config = dict(
    head_dim=64,
    norm_eps=1e-06,
    warmup_steps=200,
    steps=9347,
)
Each number is 128 + 24 x the weight over its row's rms, rounded and kept within 0 to 255. Layers, rows and columns count from 0. The size above them is the row's rms in percent of the matrix's.

# layer 6 attention output (transposed), 768x768, rms 0.0479, rows 672-703, columns 576-623
size [ 96  95  98  97  97  97  99  95  98 100 100 103  98 101  98  92  94  96  98 100  99  97  95  98  96 103 101 100 101  95 103 104]
[[187 156 105 161 127 175 137  81 124 121 176 145 138 122  82 132 128 155  99 124 100 108  97 119 104 118  91 178 104 110 124 118 111 120 162 109 123 130 115 136 115 129  95 155 102 102 148 155]
 [180 111 123 156 141  81 119 123  71 120 182 126 150 147  94 152  94 138 105 154 169 134  82  95 148 142 103 121 139 107 108 129 140 150  96  92 148 119 147 156 146 154 107 174  95 124 100 131]
 [116 103 109 142 148 125 128 137 127  95 139 136 186 130 182 154 128 139 118 163  97 112 144 122 127 142  85 157 116  96 102 162 112 112 170 153 118  72 120 163 115  86 108 123  90 160 124 116]
 [130 140 171 144 119 126 144 121 121 128 144 137  87 131 158  81 146 124 159 142 157 102 142 117 121 125 122 161 138  82  78 109 108 144 123 124 105 157 155 150 103 162 124 154  88 100 139 129]
 [111 115 118 150 129 172 102 182 131 133 133 100 155 130 150 129 103 125 116 113 115 158 142 151 123  91 168 137 104 150 131 140 146 122 155 110 126 166 125 120 135 130 147 135 114 128 135 134]
 [132  94 126 115  93 108  90 121  78 126 141 120  68 115 115 124 123 167 164 137 131 184 157 111 141 111 114 107 154 149 156  70 162  92 170 135 129  91 164 126  77 140  99 121 134 131 161  94]
 [132 121  90 128 100  94 131 131 121 139  87  89 166 135 105 140 140 140 105 140 117 129 164 143 132  95 173  88 125 126 113 124 163 111 133 108  85 144 111 142 146 123 114  97 104 147 137 114]
 [172 118 135 157 154 149 154 124 127 125 114  76 126  75 148 146 123 145 150 133  92 132 175 137 110 115 131 108 143 117 165  82 132 142 121 160 156 142 149 155 117 170 125 124 138  82 155 110]
 [173 152 107 111 183 116 108 112 134  87 110 124  83 125  90 110  88 122 114 142 145 143 137 144 117 153  97 138  82 120 125 115 140  90  92 127 180 114 113  80 128 115 144 103 136 163 115  98]
 [114 119 126  92 135 109 153 165 138  80 109 131  83 129 149 139  89 128 126 218 162 114 148 116 136 130 132 145  80 118 113 161 118 161 141 123 117 108  95 150  96 112  79 137 158 146 152 121]
 [126 125 113 120 118 167 154 166  94 121 127 103  73 131 117 150 120 127 140 144 176 165 143 159 129 124  80 123 132 129 113 140 149 138 164 105 146 135 113 143 158 128 131 147 125 114 147 114]
 [156 107 110 111 113  93 157 165 162  97  84 131 104 126 134 119 134 164 130 117 134 132 135  91 166 143 126 115 114 122 111  84 141 131 116 137 109 129 114 128 125  90 216 128 126 112 114 123]
 [106 122 133 112 129 134 125 143 103 106 147 117 135  90  92 158  98 154 117 154 184 151 133 194 138 131 112 104 135  92 164 167 136 112 129 120 115 138 132 136 115 120 149 158  73 107 176  99]
 [134 132 127 125 172 125 104 155  98 103 161 100 152 115 115 130 147 138  86 105 126 107 170 108 122 122 134 135  93 132  99 142 149 127 163 147 114 175 193 125 114 169 122 134 137 128 119 120]
 [102 104 137 123 158 129 123 195  78 111 104 156 129 101  77 163 119 130  88  78 134 137 150 139 107 124 126 166 142 125 156 128 174 118 138 142 167 105 175  95 112 144 176  63 163 112 131 141]
 [123 105 102 150  78 149 126 125 149 124 154  90 150 133 114  92 118 130 137 132 115 124 151 138 100 107 114 108 130 112 142 109 101 102  92 114 114 131 106 160 143 194 109 100 144 135 120 129]
 [156 114 157 148  83 160 118 107 146 169  86 146 163 119 121 148 168 148 138 164 152 169 101 108 135 136 127 124 138  83 142  96 157 138 160 105 139  97 152 117 113  89 104 196  89 119 108 120]
 [100 132  73 171 126 117 131 109 113 156 118  97  74  87 107 169 135 129 119 193 130  98 105  94 131 195 105 132 119  99  88 134 111 156 139 110 135 111  75  99 118 158  72 102 136 128 122 134]
 [131 115 161 103 133 127 132 126 149 157 128 197 130 139 118 122 154 145 138 101 149 118 144 138 140 172 123 130 112  59 126 119 183 171 162 123 143 121 153 122 149 135 111 115 108 147 134 151]
 [110 131  97 172 110 110  95 109 120  93 169 124 105 153 145 116 165 134  84 150 122 117 145 146 172 143 148 123 135 136 120 133  96 147 126 164 150 133 129 111  77 124 115 112  75 174  99 146]
 [127 146 114 148 118 178 133 133 152 128 127 139  99 134 131 110 179 150 126 162 158 126 127 110 128  83 109 105 117 124 130 118 139 157 126 113 120  81  93 112 125 120 141 120  92  97 131 132]
 [106 141 135 115 106 139 141 117  97 131 130 120 111 167 129 136 130 148 147 116 138 145 105 126 121 179 115 112 165 162 117 123  88 137 155 102  89 159 133  77 121 104 128 136 161 138 145 158]
 [132 147  96  79  97 131 108 170 123 144 133 120 163 120 102 129 113 145 173 118 165 118 189 148 134 103 124 126 112 150 161 114 154 172 163 114 135 137 122 118 143 135 118 120 158  90 131 137]
 [144 140 133 128 138 124 112 149 118 127  86 141 115 159  93 146 130 141 115 117 144 133 143 168 126  99 131 142  80 175 134 130 137 146 152 143 131 141 129 148 154  74 133 101 163 140 114 161]
 [104 118 158 152 127 103 151 129 126 128  99 140 140 130 144 142 140 166 152 134 135 166 156  62 103 116 117 164 149 145 116 142 145 152 176  99 100  94 107  93 151 102 131 103  94 177  98 150]
 [137 140 127 138 128 121 138  89 154 112 119 117 159 122 153 114 108 108 107 190 129 131  83 115 140 156 134 124 123 159 115 126 145 108 151 139 140 148 113 161 150 136 149 122 135 113 126 153]
 [115 119 151  88 163 135 130 127 140  83 121  99 114 112 150  83 153 125 141 125 142 115 140 128 114 153 107 167 112 107  94 117 165 107 134 133 146 139 106 120 145 124 134 146 105 152 127 130]
 [153 146 132 147 171 107 158 159 168  87 126 173 191  96 152  86  84 147 110 151 108 149 121 100 103 138 142  91 134 123 158 134  87 122  99 136 161 162 117 128 122 146 147  90 112 141 151 125]
 [117 135 131 110 154 122 153 138 156  88  80 120 156  60 118 111 155 141 116  76 141 130 111 145 161 113 139  70 148 143 132 136 140 122 116 149  97 167 130 138  89  57 154 126 155 115 149 119]
 [169 132 161 159 105 151 112 145 120  96 109 138 136  99  89 119 124 126 144 106 186 143 148 143 157 134 160 139 137 150 119 129 177 168 121 111 112 129 124 105 132 118 138 141 118 122 153  80]
 [133 157 105 158 172 120 105 118  98 131  65  49 135 122 124  72  85  98 128 125 134 140 160 139  96 109 130 147 105 162  93 164 138  99  96 149 146 109 139 112  84 124 137 136  90 131 145 134]
 [164 164 114  77 164  93 141 132 158 137 161 130 140 142 124 169  81  98 131 146  80 133 166 111 157 113 162 121 133  99 125 147 139 159 135 125 113 141 126 156 172 171 149  98 100 159 143 133]]
# layer 6 attention value, 768x768, rms 0.0537, rows 673-703, columns 576-623
size [ 94  99  94 106  98  99  96  98  98  97  99  99 100  97  94  97  93  99 102  98  97  95  97  95 101 100  99  99  93  98 102]
[[118 143 147 105  87 151 126 129 195 113 115 132 143 141 139 112 123 106 135 131 133  74 156 141  88 150 103 105 126 157 178 135  96 145 159 185 117 143 142  85 116  94 125 129 194 100 133 144]
 [112 158 154  71  90 129  99 111 147 107 106 136  76 110  79 149 139 119 132  99 139 164 125 140 125  95 150 153 151 139 162  91 131 146  97 118 105 141 121  93 147 120 126 138 167 127 132 115]
 [121 133 114 110 128 124 132  96 116 163 135 150 146 114 106 156 118 146  85 101 107 164 135 128 128 132 137  96 146 159 147 113 165 108 108 114 135 140 150 164 143 129 152  81 175 119 111 113]
 [111 106 139 130 146 120 169 122  93 133 162 137 147 173 108 109 149  95 143 129 165  74 107 130 155 136  91 127 153 115 125 126 166 164 115 121 126 119 151 156 126 134 144 105 113 126 104 160]
 [147 156 119 137  81 135 126 146 148 114  79 106 150 122 109 130 122  99 123 149 138 110 140 112  92 132 124 145  70 129 105 137  79 123 101 108 124 159 147 132 138  85 119 179 125 132 120 139]
 [131 107 165 136 140 159 154 104 164 119 137 131 117 125 138 114 127 133 120 111 123 125  99 118 130 158 140 170 147 145 119 145  87 152 140 158 151 106 155 105 112 120 125 151 151 128 125 120]
 [ 96 142 121 105  94 111  88 138 105 107 139 123 131 165  95  99 152 141 119 166 140 117 131 102 110 109 104 117 104 144 110 148 108 159 160 138  90 159 107  86 122 102 141 135 131 136  82 160]
 [ 90 102 121 142 108 135 132 126 105 147 136  92 150 127 142 169 154 125 106  89 114 113 101 129 106  97 153  98 142 138 138 156  79 161 105 113 106 138 173 128 110 140 127 162 142  92 153 189]
 [152 115 164 113 110 137 144 102 107 135 128 130 155  89 104 143 158  89 125  96  70 135 119 139 125 146 131 136 155 144 109 122 126 111 113 138 129 157 113 120 136 146 147 120 144 156  86  86]
 [121  83 109 140  99 125 125 131 138 131 149 130 137 132 100 123 145 114 163  89 104 128 103 122 164 131 156 143 136 155 151 135  86 146  67 155 106 124 137 125 106 149 126  97 140 144 122 152]
 [121 144 146 159 172 163 144 122 130 160 161 118 142 116 116 123 139 150 132 133 153 109 125 166 119 119  89 145 117 118 129 147  96 100 150 122 126 130  81 108  94 137 105 101 116 144 120 133]
 [162 156 133 135 117 136 144 182 147 129 128 126  90 165 125 114 106 120 141 115 137 137 133  89  87 134 128 180 117 158 125  91 114 125 123 134 158 136 134  90 130  93  99 111 187 155  89 118]
 [ 90 155 157 102 110  95 115  79 170 193 120 157 102 137 140 112 125 130 133 164 124  98 110 144 126 128 121 142 155 114 122 131  98  98  77 151 162  98  84 139 116  81 138 130 155 146 142 149]
 [153 165 155  93 115 167 125 106 174 107 122 130 143 160 191 102 110 127 171 149  82 129 119 156 107 118  98 123 103 133 130 133  57 131 114 123  76 160 114 109 109 146 118 142 122 134 109 113]
 [126 125 165 138 118 114 113 138 127 119 100 179 105 139 150 180 118  93  73 141 172 163 101 131 208 163 129 139 110 125 161 167 148 140 111 155 159 153 162  92 115 103 178 124 135 123 149 137]
 [ 95 144  97 137 163 133 121 151 134 142 167 120 142 106  92 134 126 120 124 141 144 137 146 188 142 129  97 122 111 130 142 158 135 138 111 170 138 147 119 120 125 115 166  71 164 139 132 160]
 [141 171 163 127 128 123 147 139 138 103 111 152 157 146 153 119 100 125 155  92 123 136 143 140 128  59 142 114 125 142 103 143 140 103 136 163 111 135 158 143 152  96 172 156 123 150 140 126]
 [125  95 116 141 155  97 158 131  83 137 153  74 121 140 158 151 123 136 105 120 103 112 106 119 111  78 142 145 134 158 139 149 101 108  97 110 114 112  85 159 113 133 132 145 138 136  97  87]
 [174  92 161  98 157 119 110 143 106 146  97 139 135 106 115 146  88  72 163 142 139 151 184  82  91 109  61 127 129 128 150 148 108 114 164  93 113 120 139 131 143 137 111 135 157 143 170 125]
 [126  89 120 133 114  72 153 134 131 163 131 142 118 116 113 131  98 104 131  98  91 119 106 130 131 148 147  67 109 123  96 115 117  84 120 142 143 185 144 121 137 135 134 152 126 143 140 134]
 [172 105 147 127 127 100 122 155 166 122  96 163 121 111 117 115 143  96 124 169 120  99 177 124 113  87 124 160 101  70 136 116 149 127  85 151 130 121 131 163 124 176 141 116 118 109 152 141]
 [121 110 163 165 145 137 144  86  96  92 133 127 111 108 118 139 108  94 107 127  89 138 120 126 111 117 156 163 149 127 118 157 105 129 112 145 141 108 143 118  99 150 116 153 144 166 149 104]
 [118  86 146 122  94 141 146 134 151 141 141 115 143 121 105 134 118 108 127 139 123 101  97 103 157 147 158 125 146 100 109  99 104 110  85 112 122 144  98  78 100 172 146 139 118 106 137 105]
 [132 119 113 141 142 142 133  98 122 119 121 144 136 111 124 117 141 130 103 132 119  93 100 202 145 161 139  77 155 135 124 135 121  69 137 179 161 123 125 130 107 158 157 160 129  89 138 118]
 [ 77 124  94 111 113 111 127 137 117 119 159 148 107 131 123 155 165 150 131  93  83 131 147 123 137 106 133 129 108  98 116 128 126 153 144 134 130 109 139 121 117  85 122 150  89 159 121 138]
 [108 122 129 119 103 115 173 154 125 157 153 101 166  91  93 150 133 118 124 136 127  98 127 114 128  64 128  78  87 124 186 143 107 134  70 142 136 141 152 119 109  93  93 129 138 124 166  99]
 [144 101 170 104 113 111 146 115 113 195 107 114 105 114  83 144 143 146 114 112 109 117 131 155 124 117  89 154 154 154  91 106 151 108 148 124 132 130 130  77 150 148 117 168 111 115  94 112]
 [126  90 160 118 133 135 128 124 138 143 159 148 133 155 114 113 112  99 116 161 133 148 112 133  67 129 107 161 112 145 110 157 167 171 129 138 142 110 134 109 159 179 156 124 110 127 143 153]
 [ 99 115 104 129 112  72 118  99 138 191 151 138 115 145 146 122 119 166 109 149  80 109  90  89 121 118 124 129 113 106 134 138 108  74 147  76 152  76 106 150 174 126  96 113 104 156  84 134]
 [ 81  70 115 127 124 106 144 132 111 134 170 176 114 133 124 168 181 125 151 172 113 157 114  88 179 128 112  83 154 107 153 108 148 135 130 118 115 150  94 152 185 121 115  97 139 108 152 123]
 [108 136 122 138 134 140 125  93 117 152  99 117 111 164 148 118 187 172  92  94 143 144 117 153  93 137  82  78 134 120 140 143 118  87 112 124 156 110 135 101 119 100 126 161 148  89 142 127]]
# layer 6 attention query, 768x768, rms 0.056, rows 704-741, columns 576-623
size [ 89  92  90  89  92  94  91  88  87  85  91  89  85  87  90  93  89  90  90  90  88  90  89  92  88  93  90  92  88  91  90  88  92  89  89  86  88  86]
[[156 104  91 152  94 103 163 128 149 178 124 124 170 160 186 158 141 144 128 136 100 137 139 124 146 170  60 163 102 136  82  91 163 151 155 150 144 154 175 120 123 109 112 139 165 114 104 137]
 [156 162 141 106 144 152  72 154 136 135 134 119 106 119 111 118 136 127 125 121 115  90 149 138  88 134  61 156 106  70 105 148 149 104 114  91 119 169 142 119 152 154 106 122 110 105 149 126]
 [158  91 119 132 118 159 167 104 168 164 101 112 104 166 114 140 139 137 105 100 125 161 100 151 138 132 148 122 148 142 102  86 106 121 114 119 127 137 123 115 128 138 128 103 124 134 124 147]
 [159 124 105 157 114 126 167 158 130 104 136 116 118 138 116 117 153  84 107  80 118 165 161 123  83 105 115 115 120 101 151 121 145 133 156 101 110  99 111 144 117 140 143 129 146 129 118 117]
 [137 126 146 105 129 142 166 175  91 165 151 137 137 110 108  85 120 143 152 125 119  81 150  85 129 129  96 136 128  92 145 132 102 117 104 133 159 142  58  91 133 121 163 120 122 141 184 206]
 [126 153 144 110 155 111 143 104 154 164 175  98 142 132 120 164 143 128  60 137  92  85 167 123 117 126 137 129 113 115  84 127 134 203 167  83 116 143 100 151 160 142 149 123 134 117 128 118]
 [123 160 129  83 114  77 139 102 166 129 135 124 137 102  82 127 139 149 179 142 144 163  97 107 143 147 134  95  90 102  60 118 114 125  99 110 121 125 151 119 118 179 143 146 120 141  94 123]
 [114 156 127 139 155 163 112 148 106 156 139 141  80 144 108 147 129 170 127 142 131 104 111 137  99 140  77 146 157 135  97 113 111 136  92 150  97 114 126 109  78 119 138 151 126 130 161  96]
 [119 134 139 131 112  93 119 115 127 138 135 116 131 120 139 125 148 157 119 114 129  95  76 122 129  85 105 136 108 104 127 148 163 109  93 120 160 110 109  92 134 173 118 117 132 169 111 175]
 [129  91 142 128 125 107 177 106 133 153  98 160 118 136 149 132 162 121 127 127  60 108 148 152 127 164 141  93 118 122 128 106 129  86  88 173 167 123 137 136 153 109  79  73 158 135 104 131]
 [128 123 124  86 139  85 141 125 132 145 123 130 116 159 160 109 179 129 135 118 128 136 138 117 160 131 139 134 132 141 134 125 125  90 110 131 122 113 131 111 153 161  86 131 149 117 156 132]
 [115 133 139 103 162 140  84 163 107 101 150 121 122 181  73 172 140 148 122 139 112 155  93 166 172 135  93 109  91  87  58 158 121 162 147 137 131 127 164 181 109  90 139  95 120 175 156  94]
 [131 128 129 144 126 125 129  49 131 106 124 163 109 110 152  62 165 150  92 112 148 176  89 106 160 146 141 115 123 131 162 129 119 141 110 110 151 130 143 138 131 155 106 157 109 114 161 117]
 [112 151 129 108 134 131 163 107 128 147  83  91 104 152 127 100  93 128 130 132  78 110 115 139  57 135 142 124 119  95 120 109 169 153  51 125 172 106 138 126  82 136 124 104 116  88 150 102]
 [133 113 102 137 166 156  98 104 149 139 138 113 124 147 106 115 147 100 101 113 120 104 115 138 134 105 197 146 157 141 132 120 155  93 126 136 100 128 137 106 135 129 112 115 104 124 129 112]
 [124 157 118 170 122 144 147 131 133 125 168 143  96 137 116  95 123 107 180 125  93 122 100 143 156 154 115 142 143 108 122 128  98 110 136 172  83  96 125 133 116 146 135  95 128 140 115 133]
 [134  96 125 106 151 132 149 140 125 138  93 142 102 151 130 126 149 142 150 150 166  92 148 117 114 151 163 156 110 121 118  86 158 134 115 111 120 138 155 140 146 117 107 176 122 133 134 146]
 [141 124 106 118 153  97 145 144 111 129 150 121 121 115 132 176 145 141 119  96 130 108  86 140 105 177 144 115 120 106 108 136 121 123 142 130 126 153 162 143 110 111  97  96 136 114 144 122]
 [141 139 149 173 118 144 120 113 164 138 141  47 116 149 110 174 124 187 151 124 114 150 108 100 128 120 134 147 150 107 178 130 138 190 135 119  98  96 118 168 145 110  83 130 108 140 116 101]
 [157 152 159 130 120 124 141 125 122 132 141  81 120 137 106  78 152 180 168 138  91 120 130 132 108 134 189 159 114 126 124 141 141 108  81 137 121  88 114 126 133 144 123 123 150 156 114  63]
 [150 180 101 119  93 146 154 160  84 159 122 159  89 115 104 131 133 130  97 150 179 193 119 114 143 106 158 154 117 118 138 132 112  96 129 130 152 121 137  78 161 189 156 154 105 150 128 116]
 [ 97 152 158 117 144  85 111 156 126 132 120 112 126 128 131 135 108 140 128 152 150 127 105  98 142 138 113 113 126 127 155 111 184 127 103  84 120 137  99 158 136 133 133 159 129 133 110  93]
 [172 121 136  85 144 148  92 104  97 124 110 110 110 105 151 118 126 121 157 110 154 157 153 161  98 158 123 110  92 114 124 196 146 128 118 127 141 152 147 102 107 136 144 123 132 129 164 107]
 [123 117 117 103 133  76 124 121 157 150 102 131 131 172  86 100  89 129 133 143 160 157 128 142 122 114 129 140  70 103 138 175 109 114 134 149 125 113  96 125 128 139 101 105 137 143 144 129]
 [133 120 115 140 117 115 158  88  82 139 137 159 118 124 160 120 146 138  88 140 132 129 149 112 131  96 129 110 151  72 120 132 184 147 123  94  90 102 137 101 140 126 137  97 135 140 134 136]
 [147 130  92 103 103 139 155  99 132 128  96 149 102 138 126 164 145 101 130 104 132 124 148  98 141 144 135 176  90 131 142 124 150 180  85 141 103 111 145 126 135 149 127 116 116 121 137 138]
 [119 122 159 181 129 147 109 125 136 160 166 123 113 106 128 130 130 147 121 144  99 107 112 144 104 127 101 109 108 143 126 116 120 125  92 136 186 122 123 147 169 132 155 125 123 159 131 136]
 [115 116 155 162 137 141  99  97 152  82 148 113 116 165 123  71 115 118 110 122 107 155 151  87  63 101 143 141  99  92 137 132 165 175 127 156 124 119 147  85 113 110 162 164 177 137 120 118]
 [154 143 116 122 119 101 112 113 148 123  93 117 154 123 136 138 136 110 124 141 105 137 124 138 158 118 142 156 129 171 118 123 111 142 151  57  99 128 114  97 114 151 149 116 109 116 105 125]
 [156 161 137 185 136 134 102 170 175 122 148 118 133 146  98 149 116 140 147 153 115 127  94 139 105 143 155 157 154 137 148 130 105 141 109 143 114 168 143 114 105 102  87 145 142 176 128 137]
 [125 116 113 151 154 126 121 157 176 130 148 127 124 125 127 113 120  72 122 147 169  86  75 130 150 156 115 129 123  85 145 131 137  97  93 113 150 120 138 142 130  98 136 141 141 108 143 142]
 [103 128 139 128 131 143 125 103  75 111 121 140 140 115 106 115 114 102 160 136 114 135 137 145 106 174 140  60 135 120 130 106 116 115 140 119 101 156 121 146 123  87  90 104 114 150  39 117]
 [128 132 140 122 136 121 130 130 152 125 116 112 138 106 109 136 153 103 147 131 156 115 142 194 136 143 151 146 120 133  98 154  96 114 118 121  97 119 173  96 132 104 158 164 124 126 137 100]
 [105 163 106 156 114 122 125 137 109 114 108 148  95 104 158 112 122 116 118 112 129 137 100 106 131  69  77 133  98 124 161  90 117  90 116 134 118 127 119 107 113 173 122 113 106 123 124 120]
 [134 117 114 103 132 148 133 136 174 136 143 141 157 101  96 101 146 114 138 112 108 112 154  96 149 179 142 127 131 137 130 161  94 103 179 119 157  89  89 107 178  99 125 146 150  89 179 129]
 [130  87 165 130 151 182 129  99  93 144 130  99 126 123 128 127 133 113 161 155 118  93 119 172 142  77 100 121  88 116 201 105 128  96 146  94 110 109 116 146 127 137 172 155 152 145 148 148]
 [144 151 146 114 116 143  60 148  84  89  96 118 124 147 123 144 135 194  91  86  82 137 116  79 143 130 112 154 134 125 145 100 110 152 133 130 152 115 187 134 133 151 125 122  85 149 180 129]
 [176 162 130 108 138 115 139 104 124 135 193 110 147 116 123 143 121 107 138 131 145 149 120 105 158 136 144 180 111 162 149 113 115 146 135 157  89 142 111 142 126 132 121  77  81 126 172 137]]
# layer 6 attention key, 768x768, rms 0.0537, rows 704-740, columns 576-623
size [ 96  96  94  94  93  97  94  95  95  92  94  92  89  96  93  92  97  96  95  95 100  94  96  95  94  96  96  93  90  94  92  93  93  97  97  93  91]
[[129 130 131 128  93 135 115  98 141 166 142 149 139 147 171 125 141 153 118 114  92 146 134 139 136 107 124 122 127 119 104 148 130 151 109 180 166 134 143 141 152 173 156 113 114  99 139 122]
 [163 152 117 118 107 144 136 169 161 166 105 158 147  82 113  85 186 122 165 142 109 144 145 135 110 122 108 159 156 161 154 136 126 144 135  97 134 166  98 127 156 162 151 115 121  89 121 130]
 [116 136 122 131  89 128 160 166 161 123 118 141 157 159 138  94 113 143 126 145 121 135 113 120 101 131 153 134 123 132 103 114  89  97 167  94 130 131  78  90 116 123 161 100 116 102 119 119]
 [142 143 142  88 121  90 171 182 116 161 157 117  84 163 151 101 134 112 107  94 150 165 144 125 109 121 114 122 106 101  84 154 122 120 118 139 153 144 117 133  97 137 172 102 113 106 138 118]
 [155 127 169 166 113 139 106 130  88  65 110 138 185 161 125 119 163 103 166 121 134 123 119 114 147 157 126 136 127 134 155 130 100 117 139 120 149 120 119 128 110 115 135 113 104 202 152 144]
 [138 146 149 106 132 114 139 143  81 102 108 139 164 156 104 122 114 156 117 100 114 120 188 119 136 139 162 130 130 109 124 142 152 138 145 111 154 103  99 161 124  98 155 128 113 106  68 117]
 [146 120 121 126 119  66  98 134 124 128 142  87 146 141 137 121 116 168 153 133 152 145  89  81 104 120 125  84 167 146 107  72 121 150 115 129 146 161 130 162 167 146 104 151  87 143  85 131]
 [125 133  95 141 151 158 130 155 126 125 120 145 126 150 106 133 137  91 120 173 113 102 152 122 110 162 134 151 130 130  81  94 121 156 102 117 135  86 101 122 111 136 122 116 151 151  95 142]
 [148 151 182 133  94 120 135  93 114 118 158 143 149 142 135 175 143 130 144 119 110 173  99 124 124 164 133 127  91 121 148 114 159 137 138 127 144 143 117 121 141 129 140  92 131 172 167  91]
 [106 109 104 128 134  80 103 146 111 123 135 175 116 150 121 132 117 112 127 109 149 140 113 119 172 137 109 105 161 111 131 120 120  85  64 162 161 135 129  78 152 113 110  35 116 122 147 158]
 [157 132 102 124 108 115 133 138 148 140 110 106 122 113 145 146 138 152 127 159 126 152 116 158 132 112 149  99 156 111 101 113 136 106 100 122 136 110 121 137 107 131 119  98 132 145 151  89]
 [110 130 114 101 118 145 107 121 154  85 120 126 158 119 106 153 173 153 147 131 102 124 149 142 200 118 132 131 125 154  90 149 117 151 148  99 130  98 136 160 151 109 171 125 100 138 134  96]
 [145 137 106  96 137 115 123 121 184 133 152 150 130 114 116 113 137 137 120  98 147 159 134 125 103 171 135 105 153 145 136 142 142  93 112 145 158 174 141 131 124 156 135 121 104 123 127 112]
 [123 135 104 122 121 103  85 100 147 147 118 101 123 139 113 117 100 125 136 147 154 144 146 150  72 115 109 104 111 100 122  99 153 133  30 125 119 133 103 111 128 150 115 105  92  95 151 100]
 [128 119 138 120 111 117 105 104 143 111 112 155 139 127 112 106 162 130  98 167 107 143 114 171 147 126 146 182 152 167 102 144 150 165 111 110 129 144 157 136 105 116 131  72 112 120 100 116]
 [113 111 117 173 144 153 169 114 127 135 147 147 131 106 134 137 150  79 155 150 120 144  95 111 135 112 135 130 141 100  97  88 122 116 111 157 156 141 144 111 116 137 116 117 154  93 118 120]
 [116 161 139  66 173  82 114 135 133 123 132 147 105 109 150 153 131 139 116 147 113 149 158 114 125 128 157 141 125 115 127 132 135 167 105 160 133 164 143 147 123  88  82 157 124  90 131 136]
 [130 125 143  96 146  78 165 121 105  98 132 155 119  98 123  85 125 152 131 125 180 144 110  91 120 161 124 139 159 133 135 127 127 139 132 151 143 183 137 127 132 110  75  67 145 106 131 136]
 [107 163 143  98 176 164 114 154 141  76 145 143 138 116 124 128 142 169 129 156 101 181 116 136 143 143 126 112  90 142 141 115 134 111 136 126 136  72 122 137  95 128 115 111 129 150 158  86]
 [147 100 147 128 160  98 126 136 128 136 191  66 133  83 115  94 110 158 164 136 101 117 129  95 131 158 139 117 147 133 108 138 136 108 172 116 131 117  83 197 122 150 126 105 119 134 134 128]
 [148 114 117 141  96 141 147 124 115 104 134 141 160 175 132 153 163 145 127 137 147 138 115  89 129  94 150 134 148 119 141  93 115 174 140 141 161 140 128 114 109 126 170 134 137 183 119 176]
 [ 98 137 124  94 137  95 124 108 163 151 121  78 162 136 156  98 119  98 144 181 114 149 124 136 143 107 132 118 147 122 177 123 172 120 125 106 158 132 106 151 172 179 109 147 116 160  99 187]
 [163 135 138  98 117 131  88 132  76 115 115 124  94 126 130 158 156 159 147 171 143 105 122 147 125 125 181 115 135 119 124 137 153 113 107 156 108 148 106 140 118 140 161 138 129  94 160 102]
 [165  98 162 101 161 107 115 155 147 143 132 121 147 171 146 122 102 124 113 127  89 170 121 145 148 120 124 158  99 135  99 134 147  62 108 132 158  99  91 108 162 154  74 145 113 161 198  95]
 [110 128 117 144 124 143 116 117  97 130 145 155 116  97 121 123 137 144 132 137 110 107 134 120 124 117 101 151 108  80 124 143 148 144 121 140 157 152 114 132 110 134 113 134 111 172 140 108]
 [127  85 126  91 115 107 103 111 127 155 100 123 111 137 145 212 114 122 115 156 137  91 107 161 177 127 107 166 138 152 128 132 132  95 139 152 113 134 132 153 117 150 149 182 119 117 170 135]
 [121 127 136 154 151 116 127 139  92 106 148  88 129 125 143  95 118 107 116 164 111 119 115 139 142 139 108  86 118 120 125 104 151 126 150  82 197 103 167 146 123  94 150 173 108  99 144 145]
 [124 103 167 126 140 126 115 126 168 129 147 151 155 131 160 133 170 161 123 109 149 133 128  95 120 124 143 136 119 130 140 129 175 109 133 168 153 137  91  91 168  96 155 141 184 169 141 115]
 [129 159  82  84 125 140  87 126 161 103 132 146 155 159 143  83 141 146  94 140 131  86 168 156 128 115 102 145  84 167 185 141  92 131 133 107 130  96 109 104 125 145 143 106 132 117 143 120]
 [145 151 135 159  94 110 146 140 120 110 104 138 149 117 103 123 150  87 123 177 144 164  93 128 136 119 138 155 122 109 162 110 179 152 122 165 178 146 125 101 114 119 134 123 124 132 125 125]
 [105 135 127 111 127 144 118 119  90  96 115 151 105  99 149  84 135  98 115 124 108 124 121 169 139 138 148 115 123 139 135 125 142 144 121 120 148 135 155 116 100  86 133 137 129 122 175 146]
 [116 124 134  69 136 147 134 147 117 108 154 159 147 115 128 155 131 119  94 132 120 165 105 121  99 151 119 123 111 129 111 146  84 124 159 100 107 158  78 113  97 126 105 138 149 142 104 131]
 [128 128 138  97 147 156 162 142 101 128 167 130 150 111 121 116 112 104  96 137 124  99 115 101 164  98 130 123  79  95 123 119 146 123 152 111 144 116 148  91 106 161 119 147 136  67 139  72]
 [121 131 126 152 128 136 161 156 150 112  97 146 169 109 151 111 115 122  93  82 101 126 143 143 147  75 156 187  99 152 142 122 105 109 157 155 110 108 136 125 155 155 117 158 100 133 120 115]
 [143  99 155 106  94 101 128 100 177 129 106 128  96 139 124 152 131  56 136 130 102 133 144 124 145 102 142  93 135 183 157 149 122 114 131  83 104 133 141 134 114 155 106  87 135  93 166 108]
 [102 149 167 124 153 166 127 145  98 124 137 116 167 108 142  65 184 109 150 151 138 137 153 131 118  99 132 148 114 112 109 161 111  97 129  94 153 102  80  90 129  60 160 135 154 118 114 120]
 [143 141 140  93 100 137  94 148 118  97 116 111 124 134 107 149 117 147 101  89  85 108 145 126 131  86 135 140 117 150 145 107  99  91 142 131 154 125 147 121 138 197 146 145 129 135 177  84]]